{"d_model": 160, "head_dim": 64, "d_mlp": 640, "activation": "gelu", "norm_place": "pre", "positions": "rope", "tie_embeddings": true, "warmup_steps": 0, "dataset": "wikipedia_en"}
Each number is 50 + 15 x the weight over its row's rms, rounded and kept within 0 to 99. Layers, rows and columns count from 0. The size before them is the row's rms in percent of the matrix's.

# layer 4 MLP up, 640x160, rms 0.216, rows 322-365, columns 0-79
091:34 33 47 60 72 74 95 12 66 44 59 42 43 61 49 18 36 61 32 30 32 48 53 54 68 72 61 43 49 53 58 37 37 42 56 70 30 43 52 36 68 59 63 50 39 59 50 73 43 65 91 47 59 39 27 59 42 50 60 63 70 27 37 71 44 47 39 49 51 66 21 46 62 61 53 71 73 36 51 41
097:42 69 56 46 44 68 60 46 47 45 32 73 44 45 40 73 56 64 57 60 57 60 71 46 49 46 48 72 69 38 38 61 73 54 24 32 71 62 75 75 61 48 50 61 34 39 37 80 40 49 50 56 46 19 11 58 14 62 45 50 41 32 44 35 58 54 30 37 47 47 85 43 54 50 60 37 78 31 29 50
105:49 56 70 88 40 48 42 42 42 50 41 52 45 55 52 59 62 61 34 47 64 64 61 59 61 55 66 55 43 63 39 70 11 60 71 33 52 52 49 53 62 47 53 42 42 54 37 43 48 47 72 59 83 60 31 01 37 43 29 38 64 32 63 59 32 30 53 50 43 82 60 64 45 39 55 60 49 17 53 44
109:48 50 61 72 42 20 42 48 32 34 34 61 39 49 56 60 70 38 56 52 73 62 50 43 47 73 16 48 45 38 46 47 55 31 51 37 43 66 56 34 36 61 57 56 57 63 48 83 38 49 53 39 36 50 34 43 48 78 59 56 77 60 66 41 44 47 53 70 63 48 74 47 34 83 87 61 33 58 15 36
106:34 42 57 51 51 44 38 48 70 31 75 21 42 32 57 59 40 88 45 56 70 55 51 43 45 53 42 24 34 59 66 64 59 45 73 50 63 50 52 57 47 22 55 57 86 25 43 39 39 64 34 47 25 63 55 62 60 63 45 44 58 57 42 54 53 60 53 58 63 18 60 68 72 72 47 42 40 47 51 72
093:55 50 71 67 45 39 33 36 69 43 63 56 29 60 33 86 62 33 48 46 86 49 37 28 54 43 24 96 54 64 36 54 42 26 45 56 44 52 57 33 44 81 48 35 76 44 23 29 70 46 65 44 66 58 49 43 68 56 68 54 29 47 64 27 32 37 43 34 65 70 48 29 83 57 42 33 53 62 56 44
095:60 52 72 59 59 46 29 61 33 47 37 60 63 85 49 69 62 64 51 55 40 38 76 42 52 78 27 38 21 47 49 54 57 51 49 57 45 55 43 48 34 73 44 42 77 49 59 28 56 50 62 71 40 64 53 72 51 41 59 61 44 54 33 53 67 55 42 33 27 61 56 48 36 55 99 82 39 36 43 57
106:25 49 29 77 56 45 60 50 38 39 34 49 60 73 58 50 59 51 41 52 61 38 38 48 73 48 35 45 39 58 22 54 59 53 39 45 47 60 47 58 62 29 59 29 63 27 54 48 43 54 24 34 68 57 27 52 76 39 45 54 60 25 46 40 33 82 52 88 40 45 53 61 28 63 36 52 45 77 55 49
114:51 48 58 55 56 69 53 27 61 24 34 54 48 27 61 32 58 64 53 55 62 66 38 54 66 74 33 70 53 52 76 64 49 44 53 48 30 53 48 60 55 38 54 46 59 49 17 39 48 42 48 26 47 41 51 45 60 36 63 30 31 62 56 49 67 60 78 51 58 68 34 53 67 33 39 63 42 54 30 45
093:53 43 71 61 52 50 46 73 68 17 51 60 55 18 72 52 63 91 36 52 64 38 59 59 61 51 42 50 71 37 41 85 80 43 57 53 40 40 58 45 57 39 34 43 46 13 42 19 30 46 56 38 44 34 47 59 53 58 63 32 54 47 58 51 54 47 70 36 61 60 68 39 52 47 46 62 68 39 21 50
099:72 36 55 45 59 42 51 57 63 44 27 56 36 39 47 56 59 59 65 71 65 70 41 12 57 40 39 61 45 42 79 32 34 45 00 57 46 70 40 32 36 43 40 49 37 69 72 30 47 81 67 48 68 53 61 55 89 27 43 48 55 41 87 28 59 47 34 41 57 37 42 38 52 70 61 33 51 65 58 45
093:75 72 49 33 35 43 58 15 49 41 61 50 28 58 87 45 70 36 58 56 37 80 63 41 50 50 60 44 28 47 29 32 62 39 45 25 57 55 55 48 43 62 82 49 30 61 43 72 23 70 84 54 98 63 44 26 46 52 44 66 53 48 71 35 54 50 53 46 30 60 57 71 40 61 51 26 39 65 38 93
088:57 53 26 37 56 27 52 39 54 29 60 38 20 69 72 51 33 34 29 64 40 45 52 46 57 31 53 73 38 33 28 51 49 22 43 80 65 57 54 44 40 58 49 49 66 59 70 68 61 34 60 43 61 51 68 93 76 09 67 41 40 63 51 51 58 38 77 46 64 23 28 56 49 51 28 66 51 35 44 65
088:50 69 35 51 25 58 35 56 31 39 62 45 40 46 60 57 35 69 46 47 52 42 46 41 67 31 76 56 84 50 16 60 42 30 58 61 64 67 54 38 45 38 50 59 41 61 33 76 30 68 18 49 76 53 74 37 34 97 66 43 62 43 62 57 69 53 59 40 43 37 67 74 44 61 25 23 58 44 59 71
102:29 39 31 81 36 35 61 35 52 55 85 26 51 66 50 52 42 48 48 57 47 58 47 36 40 40 43 38 75 46 51 33 59 34 29 43 54 49 40 58 46 90 49 51 51 47 50 52 29 69 55 43 38 86 55 53 70 57 41 37 30 31 62 68 75 62 67 26 49 45 98 43 53 71 63 42 49 60 40 27
098:38 59 38 22 57 54 33 41 39 25 66 31 77 56 43 70 44 48 75 34 57 36 46 43 40 63 96 37 71 34 35 31 61 52 66 50 61 54 35 78 47 38 51 41 59 51 40 51 30 77 53 47 38 28 32 42 84 43 19 54 51 43 53 47 39 50 54 55 61 45 64 56 60 44 33 66 42 40 60 46
083:65 47 32 20 45 54 86 28 86 27 78 60 54 40 44 52 56 70 45 46 42 47 53 35 63 45 51 69 67 36 77 72 24 45 46 55 50 57 42 59 62 49 54 68 47 52 35 54 54 51 52 45 53 66 16 39 20 66 70 47 60 47 54 34 73 33 48 65 27 57 44 45 66 42 68 22 72 58 55 59
098:65 66 46 52 37 88 52 32 41 47 32 15 45 64 51 62 44 51 44 43 68 68 42 42 62 54 56 17 52 47 51 63 60 48 33 42 37 56 61 51 60 59 54 38 53 58 47 36 44 56 71 51 70 33 58 61 24 53 52 60 84 37 58 57 41 72 50 63 57 35 03 55 34 60 78 44 57 62 49 58
111:54 87 13 50 49 46 42 31 45 49 44 30 54 50 49 59 57 57 50 50 42 66 35 30 58 70 80 65 63 45 64 32 49 56 36 34 46 72 41 42 75 45 48 62 52 35 49 41 55 38 47 50 54 30 40 50 38 13 65 75 42 58 59 74 31 84 44 39 38 51 42 50 70 47 63 60 49 49 50 61
099:38 39 48 38 64 60 24 51 33 49 72 35 50 63 60 80 66 35 58 33 64 66 61 55 47 41 31 38 58 29 42 60 38 56 56 50 57 56 21 67 50 36 65 69 54 57 66 34 53 60 55 49 69 66 36 29 54 38 50 36 32 45 41 58 43 48 43 57 45 52 38 49 52 46 56 68 70 18 57 55
103:72 43 69 38 53 31 55 45 64 62 58 19 81 52 60 61 46 65 58 64 59 28 50 32 85 53 38 67 33 49 29 65 54 51 53 58 82 40 64 45 22 55 66 29 38 69 46 37 51 57 64 35 40 68 40 73 61 65 54 32 54 31 49 20 76 46 56 62 46 52 59 43 68 51 70 64 47 44 52 39
100:35 27 50 33 33 00 55 28 64 63 56 51 57 60 36 45 57 69 52 43 52 55 65 44 46 74 42 94 57 50 88 55 27 35 32 57 58 67 50 65 65 38 23 83 51 66 55 47 52 52 52 38 45 42 58 57 51 55 40 64 27 65 71 55 42 56 66 26 84 53 54 45 45 54 29 49 51 34 37 44
103:33 42 54 57 54 43 49 65 52 34 60 56 49 75 51 63 40 65 75 39 40 49 53 56 40 64 44 58 74 38 16 58 37 43 59 72 43 84 56 54 44 28 61 65 62 65 37 52 16 51 62 38 45 59 30 56 39 43 16 65 24 28 28 74 62 68 55 44 58 78 26 59 35 69 49 53 69 51 68 30
094:63 53 62 60 67 28 51 38 36 48 41 52 14 35 59 45 52 52 54 59 48 68 69 44 64 40 49 23 45 57 28 58 53 43 76 75 72 52 46 45 71 34 64 33 35 53 69 39 61 55 51 40 63 43 55 30 60 61 46 55 44 00 46 22 44 68 31 38 79 59 33 55 46 51 35 55 85 49 64 47
095:66 38 50 33 60 24 90 44 55 54 26 48 42 36 64 49 50 43 31 82 51 75 62 60 47 71 54 54 51 69 49 45 32 35 34 38 56 48 71 64 38 48 63 51 52 30 40 52 26 40 70 64 39 43 37 50 52 29 48 69 35 72 52 58 27 45 27 75 35 50 46 63 58 62 90 35 33 45 27 41
101:33 74 59 53 26 51 49 16 69 40 58 46 47 73 26 65 36 42 50 33 74 76 51 36 44 58 22 71 49 47 40 35 61 32 30 50 51 57 55 35 63 32 51 54 54 35 58 55 48 45 45 37 39 44 52 78 66 47 61 46 53 38 42 35 49 56 49 75 59 62 36 82 45 59 17 96 37 48 52 45
101:71 48 63 53 72 53 46 72 57 21 45 58 43 61 65 57 67 32 57 56 63 44 46 60 52 52 53 57 65 38 70 56 48 46 57 52 46 59 56 45 42 24 65 39 64 74 52 52 41 63 44 46 44 21 64 18 34 16 42 38 38 49 57 51 57 88 35 37 53 03 33 63 75 52 48 34 55 34 51 47
107:44 53 44 60 47 64 47 64 25 26 37 61 55 46 42 51 89 65 37 53 70 62 35 47 36 86 18 49 52 59 75 38 61 45 25 39 39 45 31 45 54 25 36 57 67 67 42 39 60 63 54 76 82 37 47 38 43 40 33 41 71 46 52 45 59 62 47 58 77 65 39 68 41 53 42 47 35 44 81 49
098:36 64 38 70 26 68 43 62 37 48 61 88 62 55 28 70 40 54 87 38 31 44 48 35 31 39 57 68 60 56 46 40 58 60 76 38 54 64 45 68 32 59 41 61 59 54 60 53 36 51 40 58 50 25 36 39 60 35 88 24 33 76 37 38 43 41 26 78 41 48 45 48 78 49 40 55 57 17 46 56
107:59 45 47 33 44 40 70 53 42 27 52 46 35 21 69 69 61 65 48 38 65 33 54 53 38 40 41 58 48 71 23 56 62 64 68 57 61 58 69 50 70 52 72 61 19 45 39 68 37 57 44 44 42 63 53 23 48 61 54 28 50 47 50 27 53 31 56 40 43 16 47 51 64 45 64 22 64 68 39 62
108:40 63 33 38 65 41 53 43 33 35 82 66 55 70 80 68 62 69 60 42 38 24 51 69 43 40 60 62 43 71 41 52 43 61 31 51 45 82 32 43 54 47 75 53 61 44 25 50 24 30 75 32 62 52 41 51 45 11 53 50 46 39 20 73 77 53 41 68 25 62 48 48 78 54 52 58 19 24 70 62
108:40 61 67 59 43 22 68 42 75 45 59 46 26 56 38 68 40 62 52 36 11 56 81 63 67 38 20 41 43 67 40 45 59 48 43 29 36 49 38 69 62 39 61 33 34 34 45 34 34 72 58 65 54 72 33 32 72 47 66 53 27 61 59 29 46 36 58 66 75 26 61 56 62 49 34 63 50 52 46 33
097:54 34 58 32 48 31 42 40 64 38 55 37 55 82 60 73 35 12 60 20 63 72 48 41 31 63 86 54 46 43 58 65 02 31 41 35 39 42 43 67 57 25 55 49 59 46 22 60 31 40 63 40 32 32 57 48 56 42 24 35 45 56 57 45 66 51 59 45 80 41 61 64 34 47 39 71 58 57 72 59
091:57 60 75 53 57 63 87 58 42 53 52 43 58 71 52 56 34 24 43 42 50 49 34 32 49 43 58 37 52 38 34 40 51 42 67 57 54 50 18 52 51 46 36 34 71 29 21 52 59 51 62 55 57 69 50 17 49 47 69 35 22 62 58 74 73 59 52 38 41 55 30 89 55 37 40 41 70 47 34 45
100:51 49 48 81 69 74 31 65 41 30 53 68 77 48 34 42 64 43 45 53 33 52 58 55 73 23 24 58 24 30 40 76 33 39 47 46 21 48 17 47 51 27 57 49 51 46 63 29 51 67 66 52 59 53 43 73 29 42 69 23 58 71 27 69 48 58 42 65 57 75 48 55 51 37 43 71 69 43 52 90
099:53 52 47 32 60 33 50 40 50 47 28 43 57 34 66 57 65 57 16 72 65 38 43 39 73 55 04 74 60 48 57 54 16 48 52 24 57 16 22 63 46 63 30 45 63 59 57 62 30 44 39 71 48 51 61 61 39 64 64 38 39 49 65 19 34 71 41 30 64 54 66 62 54 56 25 41 52 46 38 70
106:60 51 24 43 75 36 48 55 45 58 48 59 50 26 49 57 46 44 38 16 58 46 47 54 52 68 56 37 64 31 41 70 60 51 57 41 80 42 42 54 54 40 52 62 55 55 47 48 70 44 53 78 47 47 58 46 56 23 41 45 29 47 51 49 67 72 55 81 45 28 45 64 83 61 57 41 47 50 32 89
097:56 37 63 71 40 59 41 50 48 48 59 62 55 17 49 53 79 44 60 56 54 64 39 66 35 45 49 75 44 76 65 69 37 39 39 37 68 51 22 70 72 38 46 44 45 47 63 70 58 97 46 39 48 41 42 42 44 46 61 27 62 53 38 38 26 44 52 64 52 52 51 50 54 45 54 13 49 76 70 55
103:42 69 71 51 41 73 41 39 60 09 41 33 64 32 54 33 38 73 48 63 47 54 41 45 24 55 54 37 74 79 61 49 40 63 71 42 51 64 35 61 46 44 66 49 36 63 65 55 43 39 74 35 65 60 44 55 80 45 70 58 43 71 47 62 62 66 38 71 47 38 65 48 27 59 62 43 25 49 60 37
096:62 68 67 55 49 45 64 37 56 59 27 28 43 54 49 48 41 74 40 62 35 42 65 61 41 64 64 46 53 48 51 55 43 42 38 41 44 47 50 76 42 64 29 53 67 44 54 35 42 53 52 47 42 64 51 76 46 44 66 42 59 46 51 59 71 16 49 33 55 22 66 43 56 55 71 73 17 28 46 67
095:39 54 49 40 47 24 67 73 48 30 48 63 46 25 48 52 63 58 30 63 40 35 35 35 64 45 49 70 44 35 50 71 64 56 35 48 05 54 30 47 51 57 39 42 56 35 42 35 16 89 48 60 65 21 63 42 33 67 57 57 53 27 34 51 48 42 49 54 46 30 66 63 51 64 44 34 59 70 59 62
103:65 57 65 36 74 38 43 53 41 63 61 26 85 76 64 61 58 39 46 51 38 61 62 27 68 63 47 31 40 71 25 78 48 62 40 33 84 61 37 76 59 48 48 52 29 54 44 30 42 66 34 52 35 61 64 48 51 24 47 31 14 54 48 49 57 52 28 48 40 68 42 82 69 74 46 34 44 53 58 77
102:69 62 43 64 64 32 61 36 36 53 55 22 45 72 53 28 48 41 56 55 47 66 52 37 39 71 61 52 45 65 48 56 41 34 37 69 09 50 47 57 32 35 67 33 45 58 50 82 64 62 45 62 55 65 45 38 57 37 40 62 63 63 66 28 47 52 50 53 12 59 47 60 59 45 80 50 37 64 51 42
103:49 62 37 41 46 74 42 42 20 30 55 62 44 51 28 74 45 66 62 39 48 75 48 47 47 56 74 60 53 37 68 61 28 74 60 59 46 35 78 45 59 47 39 48 64 67 55 81 35 72 51 44 34 30 80 55 65 65 65 65 34 31 62 63 37 59 44 83 74 11 21 63 30 64 46 65 63 43 49 55
# layer 4 MLP down (transposed), 640x160, rms 0.0746, rows 322-365, columns 0-79
092:63 29 36 60 46 54 52 45 41 43 22 35 59 33 73 57 40 17 73 46 64 42 57 52 44 28 55 59 73 39 83 64 49 65 47 30 60 54 29 35 62 40 53 49 84 35 55 66 46 42 52 69 39 43 49 64 62 58 52 36 35 44 48 47 32 36 46 51 37 65 80 58 33 57 75 15 56 51 39 67
093:63 61 53 31 00 46 31 68 30 48 71 49 67 62 75 69 52 33 77 48 45 41 58 41 60 40 49 46 75 50 48 50 59 37 66 51 40 38 67 46 55 54 59 31 55 57 40 64 12 52 53 23 47 50 70 37 24 27 19 40 84 62 44 53 28 56 47 66 42 51 65 54 77 58 45 17 49 61 49 34
098:62 29 52 67 52 51 28 44 57 25 55 39 63 62 60 48 46 45 70 26 38 49 52 49 47 34 32 64 59 19 60 16 46 72 49 49 37 41 34 71 17 54 52 57 42 27 37 66 46 51 35 40 64 53 38 63 55 42 75 44 36 59 60 30 76 08 35 62 46 35 62 47 43 38 59 40 36 59 44 41
110:45 71 21 48 48 63 45 36 52 49 45 61 46 06 52 76 49 46 34 65 61 36 20 63 51 48 22 57 43 62 51 70 69 57 42 39 50 50 64 79 49 48 47 61 31 41 45 55 59 70 23 51 75 34 18 50 69 38 36 49 24 10 59 71 56 15 29 53 64 61 62 38 67 38 46 45 62 40 43 45
114:44 57 55 40 41 60 55 36 66 34 40 42 49 72 72 61 70 44 56 60 64 39 51 69 52 51 47 53 49 39 45 60 40 57 32 39 54 38 77 48 43 38 45 43 38 24 31 65 66 43 55 60 33 37 40 46 44 42 30 38 43 64 36 55 42 63 62 52 61 58 38 62 46 47 33 69 42 44 64 38
084:61 33 66 51 60 80 44 22 60 43 65 50 36 33 51 24 39 37 51 55 30 51 66 47 43 55 76 25 65 46 39 32 35 57 56 60 68 58 46 52 49 35 77 77 34 40 47 42 55 39 47 40 38 44 51 53 45 54 57 33 67 48 48 60 37 59 65 42 37 66 60 65 54 46 48 63 20 57 73 71
096:26 50 41 54 46 62 10 45 41 40 39 39 50 72 54 58 28 53 32 54 28 44 89 49 52 32 44 43 53 57 68 58 52 52 51 57 47 63 61 51 52 60 45 40 75 36 40 63 63 31 77 86 51 47 92 56 22 52 47 20 90 42 53 80 58 43 36 61 22 39 55 72 45 63 46 47 58 35 40 47
097:91 38 42 76 56 51 57 54 43 73 59 41 41 48 08 45 48 61 47 55 45 35 50 38 77 54 39 62 54 46 62 70 40 66 56 48 39 50 67 48 40 28 45 10 57 50 70 45 67 49 57 68 31 55 66 39 46 58 49 72 66 58 50 44 63 56 63 59 62 41 35 45 51 35 35 32 19 60 56 16
162:43 17 30 30 55 70 40 47 59 74 16 35 50 45 62 48 39 75 46 60 40 49 58 43 72 48 41 85 73 29 49 49 51 76 56 61 48 51 62 48 67 37 44 37 34 47 49 21 57 48 53 44 48 44 71 42 53 38 44 28 48 60 65 49 65 51 64 47 49 51 44 25 59 34 64 68 54 45 79 48
096:60 62 59 47 39 37 45 37 70 58 68 17 35 62 52 57 40 40 69 17 38 50 46 58 62 49 48 61 62 40 76 50 62 46 41 56 34 36 57 37 45 60 65 63 80 39 80 45 46 64 39 42 28 28 50 72 41 48 15 58 66 41 50 40 43 43 25 43 74 57 47 48 40 40 56 41 46 63 54 50
096:40 55 45 28 86 43 49 47 54 32 60 62 41 54 42 47 26 51 50 44 91 24 36 52 63 63 51 53 50 61 68 51 76 36 55 58 43 44 51 32 90 46 51 32 34 34 39 33 54 41 78 50 61 88 60 46 52 51 25 61 69 58 49 41 36 40 37 56 93 51 17 20 20 43 36 25 48 44 46 54
100:00 60 41 21 34 64 31 30 33 44 50 67 41 17 40 08 18 45 64 38 71 50 48 81 52 38 44 26 59 49 35 47 53 54 50 42 45 77 60 54 52 73 75 61 52 76 27 32 46 45 65 76 40 53 41 34 54 51 58 63 47 48 69 60 41 51 64 53 68 30 36 51 32 41 45 73 41 51 24 63
090:46 61 89 77 74 58 25 72 14 40 67 29 65 78 67 32 62 68 56 60 32 32 75 51 65 56 60 71 57 58 70 58 42 62 54 30 44 68 36 65 53 45 67 66 63 53 37 38 62 39 64 53 29 33 47 38 48 45 42 49 46 31 58 62 49 31 58 37 48 46 67 40 33 63 32 47 40 59 23 53
103:00 70 36 34 33 23 46 53 65 54 31 27 47 26 68 46 37 53 69 34 55 54 57 26 48 46 41 35 68 42 31 42 75 73 45 56 38 58 41 59 25 65 65 45 64 44 60 66 68 41 53 50 58 45 52 38 59 70 57 33 57 39 80 45 24 42 55 62 61 27 58 38 30 41 69 59 45 77 61 54
100:60 37 49 48 62 74 70 37 51 64 66 28 46 28 72 18 23 73 33 29 30 60 52 57 42 23 27 58 76 61 70 65 62 72 46 54 49 52 27 30 50 87 44 65 47 57 57 46 53 46 45 59 47 62 46 55 47 54 46 68 49 49 68 41 44 38 73 44 26 38 57 28 74 31 40 06 64 53 48 44
088:77 49 63 42 62 30 63 52 75 54 31 71 55 24 55 58 76 49 48 72 50 52 62 41 58 52 42 34 62 24 41 58 59 73 68 43 34 58 52 40 45 36 30 67 63 41 45 37 70 46 32 68 57 24 67 67 42 65 67 61 52 67 39 49 33 52 47 49 18 38 73 74 37 25 65 54 57 33 59 40
086:43 47 50 50 45 34 75 84 64 34 43 76 55 60 23 44 77 41 34 66 42 69 44 33 36 60 56 45 26 70 68 47 57 35 38 46 47 52 42 50 50 53 65 57 43 66 35 49 53 50 41 20 50 50 27 51 54 45 32 33 30 51 60 51 39 73 59 54 61 65 41 43 88 34 41 86 66 75 38 46
094:32 61 60 50 62 28 63 54 64 40 26 54 48 25 49 33 55 62 54 61 41 31 36 36 52 62 45 33 57 48 26 44 56 42 73 48 45 75 41 34 81 60 50 66 46 38 71 70 49 43 38 38 32 36 53 56 42 74 64 46 59 60 32 77 57 52 62 49 75 76 40 90 51 30 51 63 50 27 38 53
109:65 29 61 49 46 47 34 53 54 27 15 57 33 47 68 75 36 63 49 55 49 42 57 52 30 02 35 60 31 54 55 57 83 56 59 69 42 53 40 42 46 43 61 41 35 31 57 75 56 43 47 48 44 37 71 39 79 42 31 76 63 65 49 31 37 65 61 42 49 73 49 58 51 55 52 49 51 84 65 52
092:76 30 45 40 30 88 31 36 43 84 19 35 43 49 78 62 35 53 54 51 47 55 48 61 46 86 40 50 48 46 39 70 42 32 37 34 43 37 65 37 78 34 59 25 58 43 65 47 66 37 65 50 23 62 78 35 48 20 43 64 43 60 48 80 53 50 58 60 27 49 34 44 12 49 63 63 41 47 64 50
102:55 60 59 52 60 39 59 58 57 23 45 64 48 61 51 38 47 44 45 71 66 47 34 09 62 62 44 38 56 37 31 56 64 34 70 34 21 34 18 58 32 69 51 40 48 26 40 52 71 35 50 59 63 45 90 69 51 46 67 73 32 33 68 71 45 23 33 65 21 43 63 56 35 42 44 75 51 38 55 57
098:69 47 58 50 74 67 57 47 28 59 48 58 48 50 40 52 37 42 50 50 36 83 48 71 65 76 65 57 53 51 35 30 79 62 32 54 63 55 47 56 52 49 42 42 14 73 42 29 43 68 49 50 72 68 26 36 53 29 53 31 56 59 32 41 58 69 70 46 82 38 35 56 44 52 49 60 53 34 65 32
103:59 69 49 55 59 59 34 50 31 76 36 67 60 47 54 40 32 49 58 67 76 70 27 29 23 64 49 44 45 42 19 39 60 61 49 67 75 48 60 61 46 73 60 76 33 58 53 47 43 47 41 58 37 64 70 42 55 56 55 42 54 43 34 48 45 47 37 33 56 35 57 55 39 37 48 50 45 35 23 19
089:18 62 49 48 56 45 53 41 89 49 23 45 41 32 43 73 29 64 48 23 27 38 58 59 47 51 35 48 69 45 47 83 62 86 53 38 62 12 54 54 37 56 61 37 58 38 40 54 62 58 35 74 42 39 70 14 76 75 47 39 51 55 66 51 38 51 35 53 64 64 34 25 43 45 41 27 39 38 76 66
095:39 33 52 59 74 16 68 44 45 85 75 38 81 50 42 57 41 36 24 33 43 37 54 45 48 33 50 44 58 36 37 33 46 32 51 43 46 48 25 40 18 68 77 45 66 27 43 56 67 44 71 32 56 55 76 40 43 74 39 37 46 56 81 53 34 34 52 71 37 38 34 41 22 44 55 52 75 65 56 64
108:55 50 57 70 54 60 27 65 25 49 53 54 89 54 59 61 76 34 70 34 35 30 60 49 67 64 47 64 54 45 44 54 39 38 58 27 26 62 61 66 51 63 23 60 46 77 52 85 42 32 69 64 53 34 61 18 29 57 41 50 65 48 47 35 65 46 41 41 42 42 38 50 49 44 18 61 82 21 31 51
103:46 34 45 40 70 46 54 19 50 77 55 42 53 75 46 30 30 60 48 67 71 76 62 60 48 26 71 22 66 23 56 64 31 66 46 57 60 66 52 57 56 62 32 50 86 57 46 52 77 49 52 82 70 37 52 54 63 38 67 63 34 46 36 50 43 36 68 43 73 39 60 36 36 44 56 49 32 61 83 48
119:38 41 27 51 42 74 55 59 58 66 46 54 35 22 70 62 32 55 49 43 66 61 53 61 53 46 17 59 42 55 53 61 84 44 20 52 24 58 46 21 29 42 49 32 47 36 42 61 69 21 55 65 60 49 39 41 44 50 53 61 16 62 47 40 54 47 44 36 63 67 41 43 54 45 17 77 54 46 79 48
101:40 39 53 58 63 52 46 59 40 64 56 68 22 59 36 50 42 49 60 45 60 66 46 56 25 64 75 64 41 56 50 33 59 54 30 62 28 75 52 57 67 40 43 27 61 38 39 34 64 59 28 63 48 59 57 26 35 61 60 60 39 24 82 36 37 64 29 59 51 68 42 32 38 52 54 40 68 66 57 83
120:39 69 51 15 41 24 33 75 46 15 47 57 70 68 58 47 32 64 62 45 64 53 55 83 46 36 26 45 36 53 53 57 54 60 55 70 53 64 79 52 44 75 58 21 35 27 43 58 52 44 63 65 39 54 49 23 23 39 24 71 18 51 58 49 46 41 45 59 47 54 55 63 31 48 44 36 37 40 58 15
093:60 28 38 69 69 43 58 81 51 40 53 73 41 27 53 41 02 79 39 36 38 52 50 69 30 48 54 50 37 40 48 55 57 45 62 61 60 69 66 35 46 44 46 38 60 45 51 87 42 46 47 58 47 41 50 81 49 57 44 74 44 68 65 62 33 46 43 68 45 47 48 35 34 25 44 50 23 43 68 32
098:79 32 51 66 90 42 62 54 51 59 13 40 56 55 59 54 55 35 79 25 67 51 23 38 52 66 30 62 59 64 72 61 44 50 61 63 41 32 55 34 53 30 51 54 41 58 44 54 54 44 50 63 70 44 59 35 40 49 62 45 44 53 52 40 29 46 09 59 33 71 41 60 57 77 36 44 43 41 50 28
100:64 18 32 28 45 55 32 30 32 35 65 54 58 49 33 63 43 63 31 52 49 52 66 53 40 37 42 58 23 20 47 48 61 42 33 76 24 52 52 24 59 50 49 53 53 45 44 56 54 68 43 54 20 68 77 44 62 67 41 54 71 60 43 47 46 54 48 39 44 59 49 49 36 45 25 52 49 39 70 50
091:45 63 58 43 38 26 50 35 77 46 49 46 40 64 33 67 55 47 35 19 50 59 45 47 30 29 53 51 39 28 85 62 66 20 41 47 57 99 51 61 44 35 33 61 46 53 50 65 50 58 57 62 48 61 35 52 58 74 40 57 45 50 63 62 43 47 64 46 55 47 63 25 40 36 25 77 07 52 58 49
106:47 33 63 41 50 67 43 60 42 99 62 39 48 51 44 50 46 42 69 26 70 47 61 90 55 60 75 44 64 69 58 35 52 41 77 70 60 63 36 39 46 35 70 47 38 57 52 49 46 45 43 44 58 65 76 38 65 42 44 57 44 55 47 28 21 39 33 47 49 44 74 45 35 51 52 53 74 39 62 45
102:62 65 41 47 69 59 56 44 60 49 38 45 33 27 39 38 59 55 67 29 78 53 34 48 56 65 44 44 46 36 57 64 37 52 84 69 25 57 31 56 59 81 16 43 37 50 32 16 56 53 63 43 46 52 50 51 75 52 35 70 28 62 35 78 14 56 46 31 70 64 42 59 38 57 46 42 57 52 63 53
120:57 69 66 46 00 64 42 53 53 56 26 45 56 37 64 27 47 47 58 15 32 42 48 53 46 49 24 37 16 53 52 44 42 77 63 71 51 36 71 54 30 21 33 40 51 76 74 28 46 44 47 58 76 71 46 34 62 58 59 48 74 47 57 43 27 64 53 61 59 68 70 34 55 27 39 59 34 56 64 63
097:38 60 47 73 47 35 66 40 60 59 32 30 50 40 43 46 64 28 79 68 30 54 41 61 57 47 70 54 37 61 58 67 46 58 57 26 54 50 42 54 57 49 75 46 48 57 57 46 61 30 57 59 46 30 84 32 74 71 34 66 35 53 45 30 59 38 50 50 41 42 73 62 45 62 43 34 51 69 40 65
108:56 30 52 38 54 44 41 43 57 69 23 45 68 51 30 45 45 21 57 32 71 59 63 64 47 55 61 42 53 63 67 52 54 47 46 24 58 54 27 60 76 54 48 65 51 49 24 48 60 49 56 70 64 14 36 47 70 22 51 46 47 49 63 63 58 19 40 65 51 51 58 23 54 60 48 39 24 39 22 38
099:40 63 48 61 46 32 57 35 43 53 19 48 63 47 55 55 28 52 30 54 74 50 56 79 30 45 40 08 37 56 39 39 44 34 16 33 34 63 47 35 44 60 56 43 52 42 50 53 51 61 58 60 63 52 54 47 59 60 42 57 47 54 49 39 97 15 52 80 49 42 63 47 34 30 32 39 35 42 45 34
091:52 41 51 56 43 58 67 58 84 53 41 54 52 38 69 54 53 67 63 37 38 50 35 84 79 55 29 62 49 56 24 35 48 62 69 84 37 51 56 64 37 43 52 53 59 39 79 35 32 44 59 21 45 53 60 47 57 31 48 31 54 61 64 60 58 41 62 54 74 49 58 46 31 46 45 50 47 55 25 77
101:57 45 59 41 72 39 45 43 54 58 66 36 62 37 58 67 53 69 54 40 56 13 59 35 58 55 43 51 58 59 42 37 51 68 35 37 62 63 69 40 13 34 45 48 41 54 45 43 73 52 61 63 44 35 41 63 61 50 32 56 41 33 09 53 42 28 55 11 58 58 38 54 38 39 64 27 85 54 35 45
097:49 51 34 69 44 41 64 67 65 36 47 65 47 38 43 51 23 37 21 68 64 45 16 61 39 65 64 49 69 58 34 54 44 24 37 42 38 52 64 67 45 73 47 54 36 51 41 37 54 46 48 30 64 88 13 53 33 44 28 24 57 48 33 39 82 65 64 39 44 41 28 29 32 65 39 35 33 69 55 43
108:87 75 40 25 45 62 67 51 35 46 46 30 84 46 72 42 63 52 77 62 40 46 53 58 79 52 36 99 35 36 57 54 28 85 58 48 54 53 55 28 78 54 44 38 43 54 24 60 25 59 21 68 43 51 43 31 33 41 90 52 40 58 36 58 41 36 44 32 48 17 51 31 52 54 63 45 61 37 57 35